{"rope_fraction": 1.0, "init_std_o": 0.0, "lr_head": 0.00597, "schedule": "wsd", "final_lr_fraction": 0.1}
Each number is 128 + 24 x the weight over its row's rms, rounded and kept within 0 to 255. Layers, rows and columns count from 0. Numbers have three digits each. The size before them is the row's rms in percent of the matrix's.

# up: layer 6 MLP up, 1280x320, rms 0.0374, rows 129-183, columns 240-319
# down: layer 6 MLP down (transposed), 1280x320, rms 0.0331, rows 129-182, columns 240-319
# gate: layer 6 MLP gate, 1280x320, rms 0.0382, rows 130-183, columns 240-319
up129 107:129200128150118122116125139134100105132143163085161160132171115144114090069104101110150157135095104144115141136120149134139130107104113104120119125126139149108125126079131093092129084146126088115147151138116134115147105125126149129129144131
down129 114:153171115140135148110118151107117125114168122082159160157121115122103127089152138106105109126119109128100146118116137120147080117113143109095120120121100118105087134079130100127123083160102116161097122139083108130110120099116130156125110129
gate130 110:154118120154132139117158134144141090169104127115140132122156167139129097098124107125133125126190135133109159118137129142154130129141138073144115105156146149122132141142142134109127099153100148150131096096097098158176175150095145151140109162
up130 114:112107141082152138126146084110136098182103104106111133109140156119135102149139104113150157122159203082143132125111117170154075133183187090151122164142149103104111147121124127150151129098132139124115130107126089150146163136057142139111133143
down130 113:113124138109142137162170089129116128157138100115124129109102113070109148146129124144144125078126185091162095167129102149072085148150177131064114164124139072099130125159141152122121145060145113140110151165148104118134124163091162165145122120
gate131 103:077141146115121141159108154114160096101113132150125108177125102140164111141082162108100111128122135179129118176114124101157064170088148103143125138131129144134097165112144132139102127124130159133130106087116148115094145103170131106144124114
up131 104:098121155118107141139084155148140121117168149149080121126096152122120112145132166145125128123132097160115118150113136131137105113086118100074125142116125158124149160140111138189119131124106145164145143157162089093152119141141137140102116132
down131 108:101134133140103132155087167094108104135129144097112107098110119131118113137120138124093165144090137182110133135138116116121145149083139153160103155106097106134138159111113174125138127135121136160124137094172083110148132127091152135123093127
gate132 093:138146108116111225117088132118096143150125184152145120131104157152159097109105148147140133120136158112147075109186144121152091097112097134157141105126123169137150165146161122171130143156090151107143127103123119094144107136132115171118124160
up132 095:133140132179120140146087082156131140094122121161106144100133154139150126121107145150101113189073158136147078121121082130113135108157118132101141133154151116094091147126173082106157077128188160163126087116136134107133157109096166182142150125
down132 095:129128117072163091068151135109129109122170134083122128111118111090087074134126097125101098156156119121149116122179111131152133135111113143162101154126122124137143115116123202099129127127091148086132125112071132144094161126176106116124106163
gate133 093:174137148181125128127114143077149138144088119125141107139153154149078117076149107120172139181117103118096109110152139113133092130117130125125198095110096149102094160130145076132127131126101122122105179125103092130125105115124112116130110156
up133 098:149139159124164168130143158089143139135111085054144133176132138120121134150141115092125122133092100141126105130157156143143118128149131164099108104123136132130173122134096121141131130193141116153126114122136094132101155126104149159118110093
down133 095:123157138106154166172131131130156166109123132104174132135138101077138079147127109104122134133113115149120121105100148136122124144141140189135089121121141134166168128128094124150131131148142115126139131143111112130136177128099129123070116136
gate134 111:097093113127145136086118109137117121108168109112094141098126154110133162163141147123077140149151149136131152116127116120101169123114143125085111116102131150149149134147072122106121188132150127149125088168112100123138121079128136159128152136
up134 111:167147087130133124147137132125143130157113123133101134138133088144140109115121125143143093147088128109119106139162159143141091123091118128081117107133110147118082092098121085126147130089176165134107144102103145153129085140112142125146144095
down134 116:109113145150150131134112104114132143126110156123151135114142123149121136187154129145124161107168107135106152150103141137113131108169116119152116142113136143151158103147122133112071155150148118122149101156153150136158143115134132128142161133
gate135 115:147137091112122151143138106141144114138132142132143104121169168118124093099129147074113118130137074185125139130164100174170107107116121128102132080121153154083126136178100157155122136123121179101133127135135107173140138136110163127103116137
up135 119:097134116153147164124129174149159133123109148092121121105163130154102110153152110119161117131066093107130087142130151129103174119104105088161091152168116147152160122123152103110161111163128123145114171106094148121148111128126130151152100134
down135 124:129131097125105117134123151121121134124092109130130117116153131168131092116095119076094116129168108165138131149158086152189103163103122117108137102103144132091098121154126125152103137104122173111111102098124150172097114137121117132094103159
gate136 088:136134155136138096110141110175156115107110176153172150106139182090118131087129160154169139149160149135124114137113140115133128142111116128092149127142175099115149049128143127116137155155134092156153100123114154099115115135133185107131117140
up136 087:135174121088142115082142110117143130146104135127124148118146126137135125106139109149138155128092119122147119088161122189127136117100122144100123158162115128141153093136130139160168143133095102105152128115125098130079142105122146149143127152
down136 083:129140098127171119124105125095118146074111085126151163141104138161077138113158118161115139102132108110149124095117097139132159129140128141090117143100105134104144114121119165142145151126143155133155136125123150143131142112131119146127083113
gate137 115:092100138132122142154107096145148183103153106124161143080134122143140102169127157090105161132112105161162170123133120136126139125104123144122136086102157092169124095126174153127135165117140130150160107117113126130114090152138138150131114163
up137 113:091121137116113138099083098110117147147113118123172140141110106146118142148103112102127132131137129182182112131128143117152144192131135098144089143131114092157101149086170079104142175088182154183145135072128102139109148144126141156124116101
down137 113:141114126153103120126136138125138096077162144167121159140134136163101095144138109161125111139084167109107133126110114117053110101117116125124127152086136152107141179106077113117193090145114126087150166187113152122149134132151097134092125152
gate138 077:155159134154124103109158120124137126115118139147068147160150139137143147114134109132112087108159132159147111139060107169159162100133085132130116120145160135129110138128133149143145145178098128135160124113163140118171122166147148094173110128
up138 080:141133140134159126148134115074138119148122087114133121136132125118153132141110133144117111137124134128125133104112117122156092126101114164144101149076107144161119152128157141134126127140137134149137156135135091097151146098098111141122118132
down138 082:126122182111171147144151105112129120092094121150095121137136134130114095110106141150106129128135129126158167076153128118134045149144082122176160121125121114086115149085115104123126109140135114119110143134115140109123110175107107117148112121
gate139 097:146116157115121143098137118142114104162155079147142129107136132090125156144165117127078123156142092128178150112110120159148161111133154143124131104122113095138144151127132103107135106125138126129110146071143143099147138132138136171150131140
up139 098:154171165137110112147128124117117158174147105119122119089145088134110137160188127137145146120155186138129148093173154101106134130115143149165157124159103161110121144121141079129119069130106136096100147120129086117174158101181103081143138122
down139 104:138134137144118149117119133147103112127181144179102099076133122116171156137146110131103154149129121138107162191139129128147141128153170162178138129148150124137156130171135104120099127127128126114090131126116087101163112144151105136107136152
gate140 090:148055139165131137111139116134095175166112113145115138147120159142115115109088127166137106141129122156130115132101112112141173114144141096118101117153127121081103085072121094142120151112106158142123107131108116170158103125103185095090091110
up140 089:103071122144155129134119116114150193092084098122156141165117100124194112084140123153160121151169136197139117131150143135123129144138125145113084124127122141157131124090156110109129124105101147156125120135118085149105121108106121157108122165
down140 087:101193106089130158106112129123129083092135134134102135108117167100183157128129157102169159108119136130142116137149128153105066131106115135103133128122131161172149126181127150088134115104116139140115152150120143094087132096141107125152140108
gate141 107:112146134181127125135139106154142139121147127119108105115095121145154109092132170064130085085095140141094190132123154120148140161114126162104149110097121153119122084148093100133137117118105151126130083138136152123133123132111143106144134110
up141 107:110120141095142119166159140096131131139151141156169157140126193084147164153136120116115130126113147122112148115135099175093131144136137171119111119109094140161141106116123109161132104157160154130145120105123139139102097128133149142126141118
down141 105:127123140121134128144152137111126141150118125125175174149131146116097140140129065174129185119169111120164118106164144145098109132106103114119134146132133104107157141120165129164172140151121108116122166095162117143088112138167124154211143156
gate142 099:104089141164120163163146146113108144112135137125114122140174117140138123134117100094129141100120113169121124133151106084091131143121143113105153094105146127117127125113126149138134142153101152150142173088114133135109140128133104133146137130
up142 098:182155103112117101105106134171104112148146134134128131118113142115108137132150121166134114135138151107106127120082113137152140144122146142159082142129107131124131147148165146117092140129133154116106092169132107150141148140142147160104116114
down142 100:146102117177146116133154136126159123141112155122159149148123116144080128149090136132131133164132111112108115151156091165196121152099129150154099137092132136186127105107142135131099150151104136085146133106162111132166119152144109164145115166
gate143 081:115130115170125132141130093098128140113133092142105154185105096080133141157096142124099182143114089140137097156146125093096141082142151125157119155155144105123101142108127142122124161134163114148148151133125108169113128088112107159141134144
up143 095:110137107145099122120113177119077132110140160150110121187129159158100133082141126084109148125129122108125127102148089130083095089120150136141128131117133111113124109128159151078129142137141127120179136116145153124128147188136118162144132142
down143 092:142150144093107136131138102127178148130161142112161137099136106122120106147132096144199091124119128134141134145111139116144146155137153161093109147139132135131108113115164119170115134124171129105067116117101111117129118117115152098130162118
gate144 088:156152108132093109134148130118157159146123094116178122160120088125139138135147112088108129129123122150155122135117129125140112056150171068159145110162171140148075079149138116081133097151104154134113164102140127112128097142131160057111138126
up144 085:151151107133091090132163157100129137133117110093116122187120120154121143094137112107126117099146070095125159130152146115157142127105148103190151101174137102102113129167104080075113142143124145132123139088105147143130140165144129110116069176
down144 086:180120121126149103152113144132142160169131105142142116121083143110139135117146131117100157103086141138134171132115129142147138121132176100072193127140141133100142132124119138107157090135112104157144145118146131128098136110103172095082115132
gate145 086:125127092152145145129143128121132082165130119124148119139146122113152172100148145099112147146128112118159187128177112121121120119101108147120140106117120097185070147107094105126099125118115147136123146095115164123126120141140083103110139139
up145 091:101138142164095131125155100170159095151155167146129135150118143152103140102171120150100132119145105166069090164132098134113148112091130134108147114154135107167162097108114161130105133106119128170106154100101087154095103115161119143101118156
down145 092:104103112134153094112141165110098111095122069120146179128120106127118122097156160149087114135122150106103130098121147140138098144128161083096101151121106133107158140142162127123126138127144156138165150112156126138085160107114139114099117102
gate146 105:161121120140153138185111133110118158126107160121118061120159131152126138133161157162141147136119157199118135149120076163148123120138108114131156117141153145113154136151138118155152136089092141141141124120068096184154156114138135117110144109
up146 107:162101144161167139148100153101139132163150121122115116086125101158103110138106136166134173151105168184130104135125108126140123151145073128120140132130090136104112114100113148128161137060091125115124139107054123149117157112135146117085115101
down146 099:143130083140120088115131190057149151121146079168136145110088119104106063109098188130139139130132140164172090115121144121090102115108131117034105151102120136132109138132149132149126154136118089150141150092119105119143170114116119143138152098
gate147 103:122144108111123151173120170135161150151162094124141137134183123114103118131129131114122131136129078182115141149132092155095106144101155103111089115158151171076159105162141133130112170143084161168128119140131104133177145107126145133149108114
up147 098:115125132121124134121092125108135135076177099117105136124134137129141121175091146124101109149109150127140140136111134121098122083160121135117137177144135169087129125134133096142116142130118101136152058158130128126163102120083119138129088143
down147 103:104100125128140125059165105137106126125122133143118135131097122129101138143119113129146108081122204104106160144129128136056163113150125130109131142112137150124090103111158134115134113086118123151135118115123137128131169153121104138126141137
gate148 085:145113091125107138141138169141144138114141141147125088126143132122127153123156109148124118141156126158085150127120116145110088161104148089161129088113123118165113108162130137110126118140101132150115128127155105123136155129124100081113108132
up148 085:117144147110106127126145156137099136134123135122074102078112154134104104110184173138130132147167142099109144138157134120088097103110118108098160106138179093184138115121168147121117117142108110132130139104142112071106147152165117110160095175
down148 090:104112111103124154132123165104135092119139077115132097141157117077137129112128126136137116177124140137113124135129141093122122159115149052082097171091113129120126138137106125153128162117143157138103097128161123121135075159122133154123101103
gate149 101:138131094119153122115163160129123140118068119120110097154109130124137121145175158119149110086136110165117128129118191114116114105124134108163168144106114121115190199132104099085116116138126151115146146158093115182129133140149082131177149109
up149 101:106129148193155119148079100123165122083166119107108116105142081108094155141051107108129155128099118174149159149128104096094149179096148119132128120097098087131132115138169140138109105103156124132127130083119129123181129130089148124126145134
down149 101:126109115132140128142115102108158105154169143113097084140200108155106135124097125122097152139087141150131149163170102138146123180115134111083123112140110110138123120127137131129126111115150128094134107064154164137147115144133147131136167165
gate150 083:205154128136158123145120119174113132129141147114119112145112134139146162105143138117103123126138129179112164121129105150145145169111140119119128149147154114099137143161131115108113117132146126170130173096125121174158089139150126171134179089
up150 083:147097144127178125129105130105113122174146124108112125115132096127069107150155145095157116124125152125128181159079102124111166119157155124139129133126134150116135141139133079106163132116120145139146134136115066111107108120167116120150173141
down150 086:107146146149181119161170110144097116114133126124101118135124141111102154122154135130126119174113142140120142133142136123120170118160110084158105114149151150119134153148142134122112148097122078110122127092163102130136070146140110123108146079
gate151 103:075122152140093124123084134124121092118144134130150143138154143116149145116138128149139138063096084117158179130096087148125139094109127130140107102103145112103101124113140125144148105148100116100128150136104121120161117104122122131142143140
up151 103:185170138066121147148149113138146143138099143121103090135125135170153113113133139091133095155189151184071120121128131110147122146132155137170147135132123151067134127134113146125127135114109125126108119108147121146102122130149121144137118134
down151 103:111125147117115135114134098159128116152137149095153087153158119120127164146130109152131148095187129122086150130075163155157144104129155116165151121112137096134113111120116132153140105155119105094115080162103125179088115112111147130130107143
gate152 116:129127108117136102089078080079141097113139140145103157117111101083123161176142150123090130144139118110196143086203125093062082148143144134115113139118140103124148165114102118148124131100149151153137137125105104140127170105106151156087119101
up152 115:129140111123153128073104136097104067092092161126136106109146116154124137145134115124114105128147095129121146114155135101094091147120118096111117101120157098144099163125136144132139131106151174130111134120102118142137174109096132104132157131
down152 114:100126135125104123166104116142159178137100130167131187126126108117116118146137128141101162097096149145140114108138125117133094127142161174137110161130144139107164115116119111147132150139147073125141131161144136142131105132126106115113139094
gate153 086:132109135161120138098139086150110112166133085135094135151159152118129148102113131124123112147161101122083133129103136135122091110085116123180130089096142120164124125190141155135134150122138131157147107137147115130130166125115093140144134127
up153 086:127131109137097132143115104124140084116132138146157135105134141150120156125056100157105113118156124133151130158120144166136129123135145120117156110123170177143104065104122090112156138128149138121181139150130120149128129134154177098127130114
down153 088:125116098132105112159070145105118163157116149156155163139125124149107119106111083167081094099170143127128112139112142131109146085154158104120163133060136126099136121119144128102120118156139146138176115157111120126107107133159175113168085126
gate154 097:114111133138123077164115162158142100141109130146101106122134138137107165140168167114100139143121123150125134143168118125127121127144109132034175097160146125091136148142136100132132154134131145102114125105133105146141115101163157100156136152
up154 098:146097095118145174099139102143130145146139131110133125134113138124160105149200169172169084122118138123114145111128115126150164147115109125169065122126138156133107101085107124133132108136102139126114123118107156121161098139126138118126154124
down154 100:136116123179101124174114117163124115110106131147126168160136179153129159130161179136152132148154118133131147148153089148144142123159072158235112113142177132098130106132114131113150148149109184100098147108166103154148092114158101119092123155
gate155 098:143161099123124162115101147146113142154126099096141142133145117152106125120168143139176129100164140124134140103162125118130099126073120067140132128149087110122154141141053140105131186109096167096091091103106174149100123134160126089131115111
up155 097:101097172183108114143116119187141097154114139149131107138127193148107140152147118133137127117139107172122140127116141108118130100146126124130101144158137163139177106131132129108096150136168114137140110109131128175085139139128132146110122146
down155 101:124133144112094117149100159189147122180103131126137122146134093149128161118139126112127157087145114169138197113139132128069131095116097071166127151159112124172139102136075107118121163110134140128097138084159141169103132118159113085139094157
gate156 087:137141112131085115115143168152159141116136168074117069134117120131125146139154116148108121108136167090128129108133138115148092127098105129184109113161123144106173131168086136137133150153141177120099129105100157129142127121131113113117085172
up156 094:161151147070153156151134120103135095120165116147156132090097144130139135136153117133110123141112134112126164114097141104133108115101136115141111139145147146158108114139122130148127138117119140115158092145145109104140156116124167115106133139
down156 096:146144139089163164136157119097109094117176107151160142104098127140126115125146117132161124123101112106125156140141109133110132115172141139095116126107133146088104123138130120159113143099132093127131090138148130118151148076164175127120166108
gate157 107:138117131084147164132160089127147125124142119135098134150091131168092131148134101175147111105102131129086143121114149136130104148166137131149145182124160145139136136144122094132131124136114073080134138111139161137119121150123118073133113085
up157 112:176141130125131179149156105142122113134148120097102137127151140150125104099108097128158104079142119115082116124114128159133132120141125107106170131119141162161115129147116128108171167159084104114111165104123135136107117129140129115128128139
down157 123:105126107094103167112137113094114095111077091137099187139036141158091088138149116168104120134120154119116133102094120128129102132163154092171138165157158143158144111147106110163149132119135138141151146145116148139136123138129102091135095084
gate158 115:144132105123116165146139156122176124134107107121126137171151125166190086110143110114127130123117167083122135134115099134153170140067097091198136105138126183117128140163103132141147180135111144085135140110147077141120123153145107091140149146
up158 119:144148136140067148150115151152090131122161139115091148119171119111121155104131117131124108182151108174111148115146113137131168131149128152110119105118133125146147139109088117088128182141138129113147138103131139141151137109116145075116089127
down158 127:142134117110090146125141162167073153124161155124103155131170131139103126113131154122118130155154120192111145145159132092128157100152108127098111089126138115146127132136114092133143146165131102113119124132127138130110109120123123114127115118
gate159 084:160113119144139179106104121114125128105134118099132142084126171089107119113161142128126163110197085078147141115119127109129107115128108133161067144131108127107146119135138125112083143143111121167125122143117100162118131139148110094194135108
up159 083:152122129160109134098100155124164130103122112123134133120135166143141129112148199129146139157113096137153146158085140138120118124147137064153159132135108122100118146145099139145159157149111140146129091085129145125161092135160147091164104105
down159 085:165091127105116168075109114145095104129165155113105159065128179122130106126171193090144131133158122094148134118136127084124112101132132165093116107071152105140138101111141136115097116114141097133173112147170149136101108121122162102186133109
gate160 098:141081126179130085113149125155128146106155164160120107125139116090153103130098133073125111126105081141128126126104139162139163123111125113153134116144115137128126100109155132103131165157129121143123117090130130125134111110143158129131169118
up160 099:108126104138117108127096206127143112134138160134152126149115115086160127154109095106199072167110092158121114128099120114131153108135107075119125095167123124118123085133135099127106135126128088178141103130099145111106123150149192108180132114
down160 099:106123121111100129123117161153115160168149136146136171144092104078153158184133101109163099157107109110132124106144086117133151107148152119114115125112143106157106076155102119134125144092111060139159150097126133102093145124121112086121137102
gate161 109:172121129085109174142141163146124087150136131104102110165153115123131134111122095108106114113148120129070096113122132124135126122123114130133121134152143137118115102157152130133177166121124150175065140066099134131114113131138124115163110089
up161 106:177105131084125161144097141142121132101129132094122109159074107125132152160108103127153152116136132111080123103148156080130128114104157147142115144133122158108139132111134123140154129113129137136122133066123142146163120108144142124143114138
down161 113:130145100113127121174118069159145135137136138165116148124083126125171132153108141156113154098124109136092134120127130091172104124138164186174093177146137146116094182112122133152163152127118099142134122149165148106119165152110085138126115136
gate162 112:185136155086142122117154143119129139120096170122143118142137099139134136100121119120081113143122096143118178125146138117128115132120114129165122120134100135089129122174112152102148109195101129114091093157084133113139162103111121117145151125
up162 109:139145115083146101158154092111159156110136141161135131133061113112131108128083158155137131116089162116117133108130113125136104136129145129128126120129133096120137132154144141162163076148131121075089127149106126100100149136099071130144150150
down162 114:096105152128113104117109129159083118143167086122136145106147127084123099137140182160177116075133187101135119126114126079141147119143151173096136113156154119133147129077137089136123146089156151110127165111155148120122119176114111159150123162
gate163 098:082125152170092126131110114138193096134152137170156106114113120168117150125112143117129138094140147106142141114130109153133133158132161140135179127132085140135119112106170112117141124126130142121057143158151100174138140135168082123123137134
up163 092:162085158155100115185140136107120163139097142085132123143149105134155143068134102121127125166156107093096164136096111146161151209101111111177173093117118147120081105115112103169109133143087135095119131122142167098130119175153130099112097166
down163 102:132117162142095086153123131084180068119085153164122062106140121155108134122142141137113118085144133079136131084126126097160123168100152131121152158148127143085082170098172128127141099093103128146105163167148135150094164115133089121144142140
gate164 110:133164106131132156091134163133143139142094112131111118117174121125092115110141146130096151138105105105174131138156142135143194082113124136126136116115141153097146165196110084122163122139135137123125083136123117194105174119108090171143091161
up164 110:160123143149099106149146111165154128145127171103131137180150164155150146122131093136131135119167097108078131131074111106133104124164136123154128103176086074094139098116144172169147155099104132118132131087141122077132095138148137117134138117
down164 118:130134108126110106134169148159081124121161111075153131139117128128122150100134136099147149171151118150137128143097112127124139132136125161152129110138132101117157092142143111113148107141118190109137122060139137125148098128115159151137100135
gate165 097:159152113110116136143131104112129131157146124139133136132107152080144117137133146141125116149140115131141144108099136092130174128068152161140125117114081112139170096162147146154130135171131142159137094110177098055109131176098104166125134155
up165 099:162147118150110121150116084093142104135154131129114121141122135138113136124123108106136133119110104169145118117116126127132166155090178150121158157127094143113100114141134141094083124166179094117160136109157081087162092129096110144127115134
down165 095:095148089132103129120129124117121139121161139097167153157111084092110090138131120135154102100110157141122138116135193125140099123137146123085084137164131165149130106081137102077137135135139089118145127127138120092112136174136152149156149136
gate166 101:137126137179159185139115131113130143165136111157128124163149154183117122128150129157090130086155082138180099139131112103124169126164076104136167157166106128096100095135180130123152124106130096150122145110123117145097117133137135164130129080
up166 103:090117153132129135160110173129109134141112100138117128177129121114166138151129181066093131095127091114156123144143119095140153142105119128128147139198131156147113123158147074140166133123118137135121122106093130125075121155165126155096133089
down166 104:096144140153110152133110169097091116141148098101144170190141107153138121112132178126104138093151122109173101148163098094103161166112116105112141168165138148098092154106136109122114123167127092132138116178112133146102109167138112132108099058
gate167 095:137146123130132142145168144114084150147152109142153142152107129109148132125121151132144106143125115070104100144179086144138102115145162131141157130146102105135161162105140166102120168153130101113101135159168109058171142109126119075115155078
up167 098:121186114144143130118140195163156128163085114141095082149098165151134111128135150066110162093125081149118105165124130105137152145139116139163136095144148115150134143161093099115145121147132126085102133108130089074131143120162155040144113135
down167 100:136076116124118156143139102054115108145128152123158150113170134104134136145124135156137102159104180129081121126158113150125093123142112124120126151140119136121176148077183139109098136132151100160121096158193170112114131144093124127084144147
gate168 110:112119158123120134092086125116180079132110139111103119125161151148109119142144163135120159141146122150117166124136084109100144112115123154133186130145158180116118156133128102097100128181116156125134120120120117130119128117165136177128144088
up168 109:165160123125093122147152143146122134122143137131159113112154147168134116085089116101151095146124093099113110142121154115182114160143107104127120096106110102121102095128125156141159116110127105138112114134122131136123129118119136081133128135
down168 117:144133126187119158100157129121182142117126115145110128136125164179106085112152117083157132125144105140122150147098130136152142143143100128175135126112119181084139118159176112102136111131081105126093088136152099139105098120136133160108113175
gate169 084:121109133137147071119143134119130112144126141125105115096132105101153134165150134095131171148097124118101065150162122130110134094150136128137124112105152131082118156107138128155164154125134154143134106124167204143144114136131164136127139106
up169 086:099136112141116132128123110168138119111124164130156150146121135140135117121114109150096113140152131123119102123152149129157122163147123137120108123146132163140084124111150139160150086113151112114096100150113177129133125135124133156118146151
down169 090:116081109141109139142146115127078134145145148106154090122107143091147155156156163103111115152121118136135122104110133130148156109059158108152115143116119127167115083123089151128105157135119114125141168091141094122101162128135151110142133127
gate170 083:095097105135178080107147075114100120128104138121172119113129073118104164134126142161127152177112143159148146103111173114113132149150085150110095146125150120142102125123199208088111079148142102142121108147120175136180121115141090134173160125
up170 089:137177145161130156120113157080117099096105107121131146096112191150165121147124156108125143173103135125136108106165150172117147108153154113143128134142102166112146137130112107125111091100144150091144127128116155085083109085114123117086163098
down170 087:106132110137114126128147101161142110119145153119111149180163153098102159122130099167148104132167113147111158142113113091132137105101131114079128133138085107142077120130151135188173081125126146144113130103115137150175148089117144134105106173
gate171 106:168095113129160130104104094112132146106159101142106128159128054075121177098138127112080115120151115125136115111127105124139117129155133142114142100109158114133138139126152142102146142118146103182154147154137070101166109157095160154157127139
up171 108:154079131110115141090101101110161094136132147149168125104154096122115141106124130096084117104136109104133110090114115148155131136109115099110155107074127099085099142133160144108151134076123092120132134155157103124135138133136146152110129144
down171 114:148123103114157145136152148147096152134123126123103123138092103119119142131145129170143102126124136113145113151163181074114113156124120147129108152176120149152131132122119123138127147135164160145142114133121129088076111158094129127137130123
gate172 096:158105108144101155125106140120125088158130105137117077160104103106134127155153133122143120131139126145109157120196114138093144084140129124088101113061146113118143117095115154161131099167103137167162137150111105104132082097111113152102117156
up172 105:114145183089102115155122158146148107144145155119128087107139125136137130117139125093146130099106118148132168121175137135103114092162126165150078112126085081113130120130105132093145129195168134132173152146135081129123097121117148151131116147
down172 104:077096118128108105094066159118109156101198161113103160134137138108084173155162143154158085137119098108139113096131147144108116108165109163069140145164121105116128106120119105097104162130150089128153139120102149153111159102111147143109121105
gate173 100:089097142167123105137122110118172094134084103156108107180134142176130126177132125098132127094151131099123094104173149133133099100155137142111167139141108154126102198159145093140110128145147143093122128130141156121137110155136099110135168127
up173 100:083144103077173116103094112097173147079124094151128131128114101169114121175104097107132116119093122056155149136163162146092069100123141173145150135147091132144130153119096082094154144144150142104134118118113144145132109095138092167101148125
down173 100:094139111104129121110116144090147154088133079136128192135094078119149130155130110118143136128093133058138108104146099134079057093117100121127085156136134125131164105166089116122132132140145123114119101101110129132146108143111124124085130105
gate174 092:168105132110164139113137138142084089145105135110110141107150112143137115121138146150084147150117123088164115117124110146123144076102125108124129118111084150116129101156108101102123176123091093100162174138073120138098124085134165173122121115
up174 094:165083125068135113099129121095136146131119113111118130062121145133091113163127131109138154120112094145126140117099170071139153131129115127117156123157058132137159154152118104125091136130145085150156107130096119158109107121132170138135126112
down174 098:163148142141124140121118148160128137127148193098146109145106148150159133115146129146111117137143150132147132116144106124157102079145120117146097159078147159105133147148132120132131125139133153130157192175072136142136144110141135132092119131
gate175 096:162149158120098130119131094104156139126130131134110136109144091129122146170137129156090130094147202181146136099152124142095149120120175142084154123077119124149115136157144127099092141130136131137126143130122120127125132134090152158106150100
up175 101:137138103148117122177140149082108147088100129132154128148161106147121155127158122105085134134116123140165100137149149126125090124096171145113162133142161136085155080134128109142131118129164138151125129124132111169132120128132193135164128145
down175 102:120146111125169128115115124129122108144131152128150169144125085134102103130111149163097111149143141126125167148094127143138141111106115104177098103124131124150110144082128166094123136135118164112142152140136117121130120156082115140094115136
gate176 087:131098107129121135154154160140092131098138103141117134122134131163136113103124168124138106155139111138125121098097125131141105102150097128093138101132186111110153116185112110151108156144134156131131097124130132152129106106133122144106108154
up176 088:144134111139146094132098170145147110069116136158125128128137096152173163103136148174064143119129138143101117145146103111120100143125156142160114159095098119116129131115136155064090148138123061109109127118148069169076144157145138130171157177
down176 087:089120112101088119064119140124081155149142158118109158099145117153103114127138124093126155145125128110128138123138110153089091162120109152168128098127118113189129152083154085115146088139086107119105129118114139136120117097148147120115121051
gate177 075:115122134135085122129165155151159117136116142147108118078108144129079138124143163068147104148143170121144086143126188123138130118133144085144148138144147075124117124151162097120126114166157121072139140124089157145146156143151170093162106138
up177 076:139110143137132095150104143167143113105166145100129128126142146098144105142122103126117114113136126143106154103057136145143156138172084153154156105118105146138121124128081114132107134117095142182124117112136102158170105116156097140124125146
down177 074:105124166124101138166112149150126109086160099128146177089142119105143124149114144108111157128136098158140094139068151117113174096155139132169118108139129135118127129123097098132140158159086162124171162114125096110135112136133115132121113137
gate178 105:119151143146109147107112150172145094117076185168122128161140123125099142138128081111120162153149105099113154147158133118124133140118127135143154119133095126107135146110133105109132120137119107105132145126125122169124111120154155118134149116
up178 102:158150105091120131126157154119120118139156121105151108119131132184133131123129135122119146109151123154123143142109112114128167084121095146143144147119128100151098115127157155086121117158119143141083135116126117119122119110109120149172144127
down178 103:134147124132097140119080150172093128144117147144105084122129146171092136150111102116120175168129121115121146164151136132143161113115128136140160094115123145094108127158151117127139100140129150112118152093116096111118090132145117120159143153
gate179 130:149086155144120153204085157126117154131141162149131148127134112149150129165092103082113113095104113146106147172174123118121142117099171114129150136139153171163153124099104148094153147169119113112161155124109102119120122101127115143116104149
up179 128:156106163115131150170097144109135156136137115152113156118124130137128155161121142094124142067120104112142169165156149104112153092116150106096157144120171153166149111125089131144143163156118123140141136105115127114095102114129104154120115144
down179 115:107129122172138164107083131129095169140125116155135131120096137097084122141153138120124152130082119132125159142112148163039121141089140145079173147137132135111159120144114128140105110107147090146202160123143093132128116087118138165136111104
gate180 101:152148102122147090131108113113118108106119153112149138161162086150151153064136102154105165159116124096118156141123058221164102057109115099143129145104156114102082134111168141137095090137097137123100134106149107123133139114130131134101127142
up180 099:124136116101108156142149138108152147112104144118107124143100171157111090160136056070180122150117124175062097156143164129139106129144140103162128133154105148101117157152140135141156105104103143068111176147107137133117100123103131105128134123
down180 100:123125135108135115125128145137093096127111137135153081146175124134118162118156109147125150171146120105114120107145134113176128112141144125118126122120133134158137115131134112135126112087125119094148115115110134106109096153104139097086117129
gate181 098:136105142132115122158187123129151121143117144137152143123146124133146142124119129106127094127091089164163129118084134147141175144096083124117129111177113082088140128124159160145129147139087112139119130091114135140110142118095197107141155173
up181 101:135161118108123136111126165159141140155147156135093105121129171124154115160115098140152117130176119129075133125128134121129106103106175144113144078127152129088121138157122079132129167141135133131101126142094107148148095141152123127134086184
down181 106:138154153132155124127136140154156101124187187133139159098128151119131102114123146124144119149144095137108124141101123117153151141120121120126129080171122078067089110109143145160144073135100131140122131120128107149111163121137101089100109159
gate182 110:120123098147141131117102125138120136117138176108133088115159140152151142095136125110101109154156127124087125168121134114154128101112113093138149089130171156135107160100090116121125141163125156122096080102127144093144122119120119123135119123
up182 113:154101110098112153154143072133150123141138106111147138108117135108128157117106154119143117128070080150093160154097120122152153144132151113141094128109144139137137101117127122138050158121079153128094093122108180107085080133101106141110140131
down182 113:137123172142101144143153091083142119169132109129137149098162106089157117139147164120136117097109135144145152138102099178133147106156141146128142140135132104115144126104135169124062148070124147122123144154156156125138124130113112106112141128
gate183 083:146117167182125125173111120156166135096126171121137146128121125150163130138097081143130197171162153134129133148152128120157079163123093085166134139168138146099113128149139106125139127161133165153172164123100112126185132141132158104140127086
up183 080:110107137167099166130112099140141161134150165134134098108140131132134139119140101112139136133105122146123100113195104088165113141081090124093107129161174168108087123143146072158100133169150123161137155120118092140155115125128188087132117127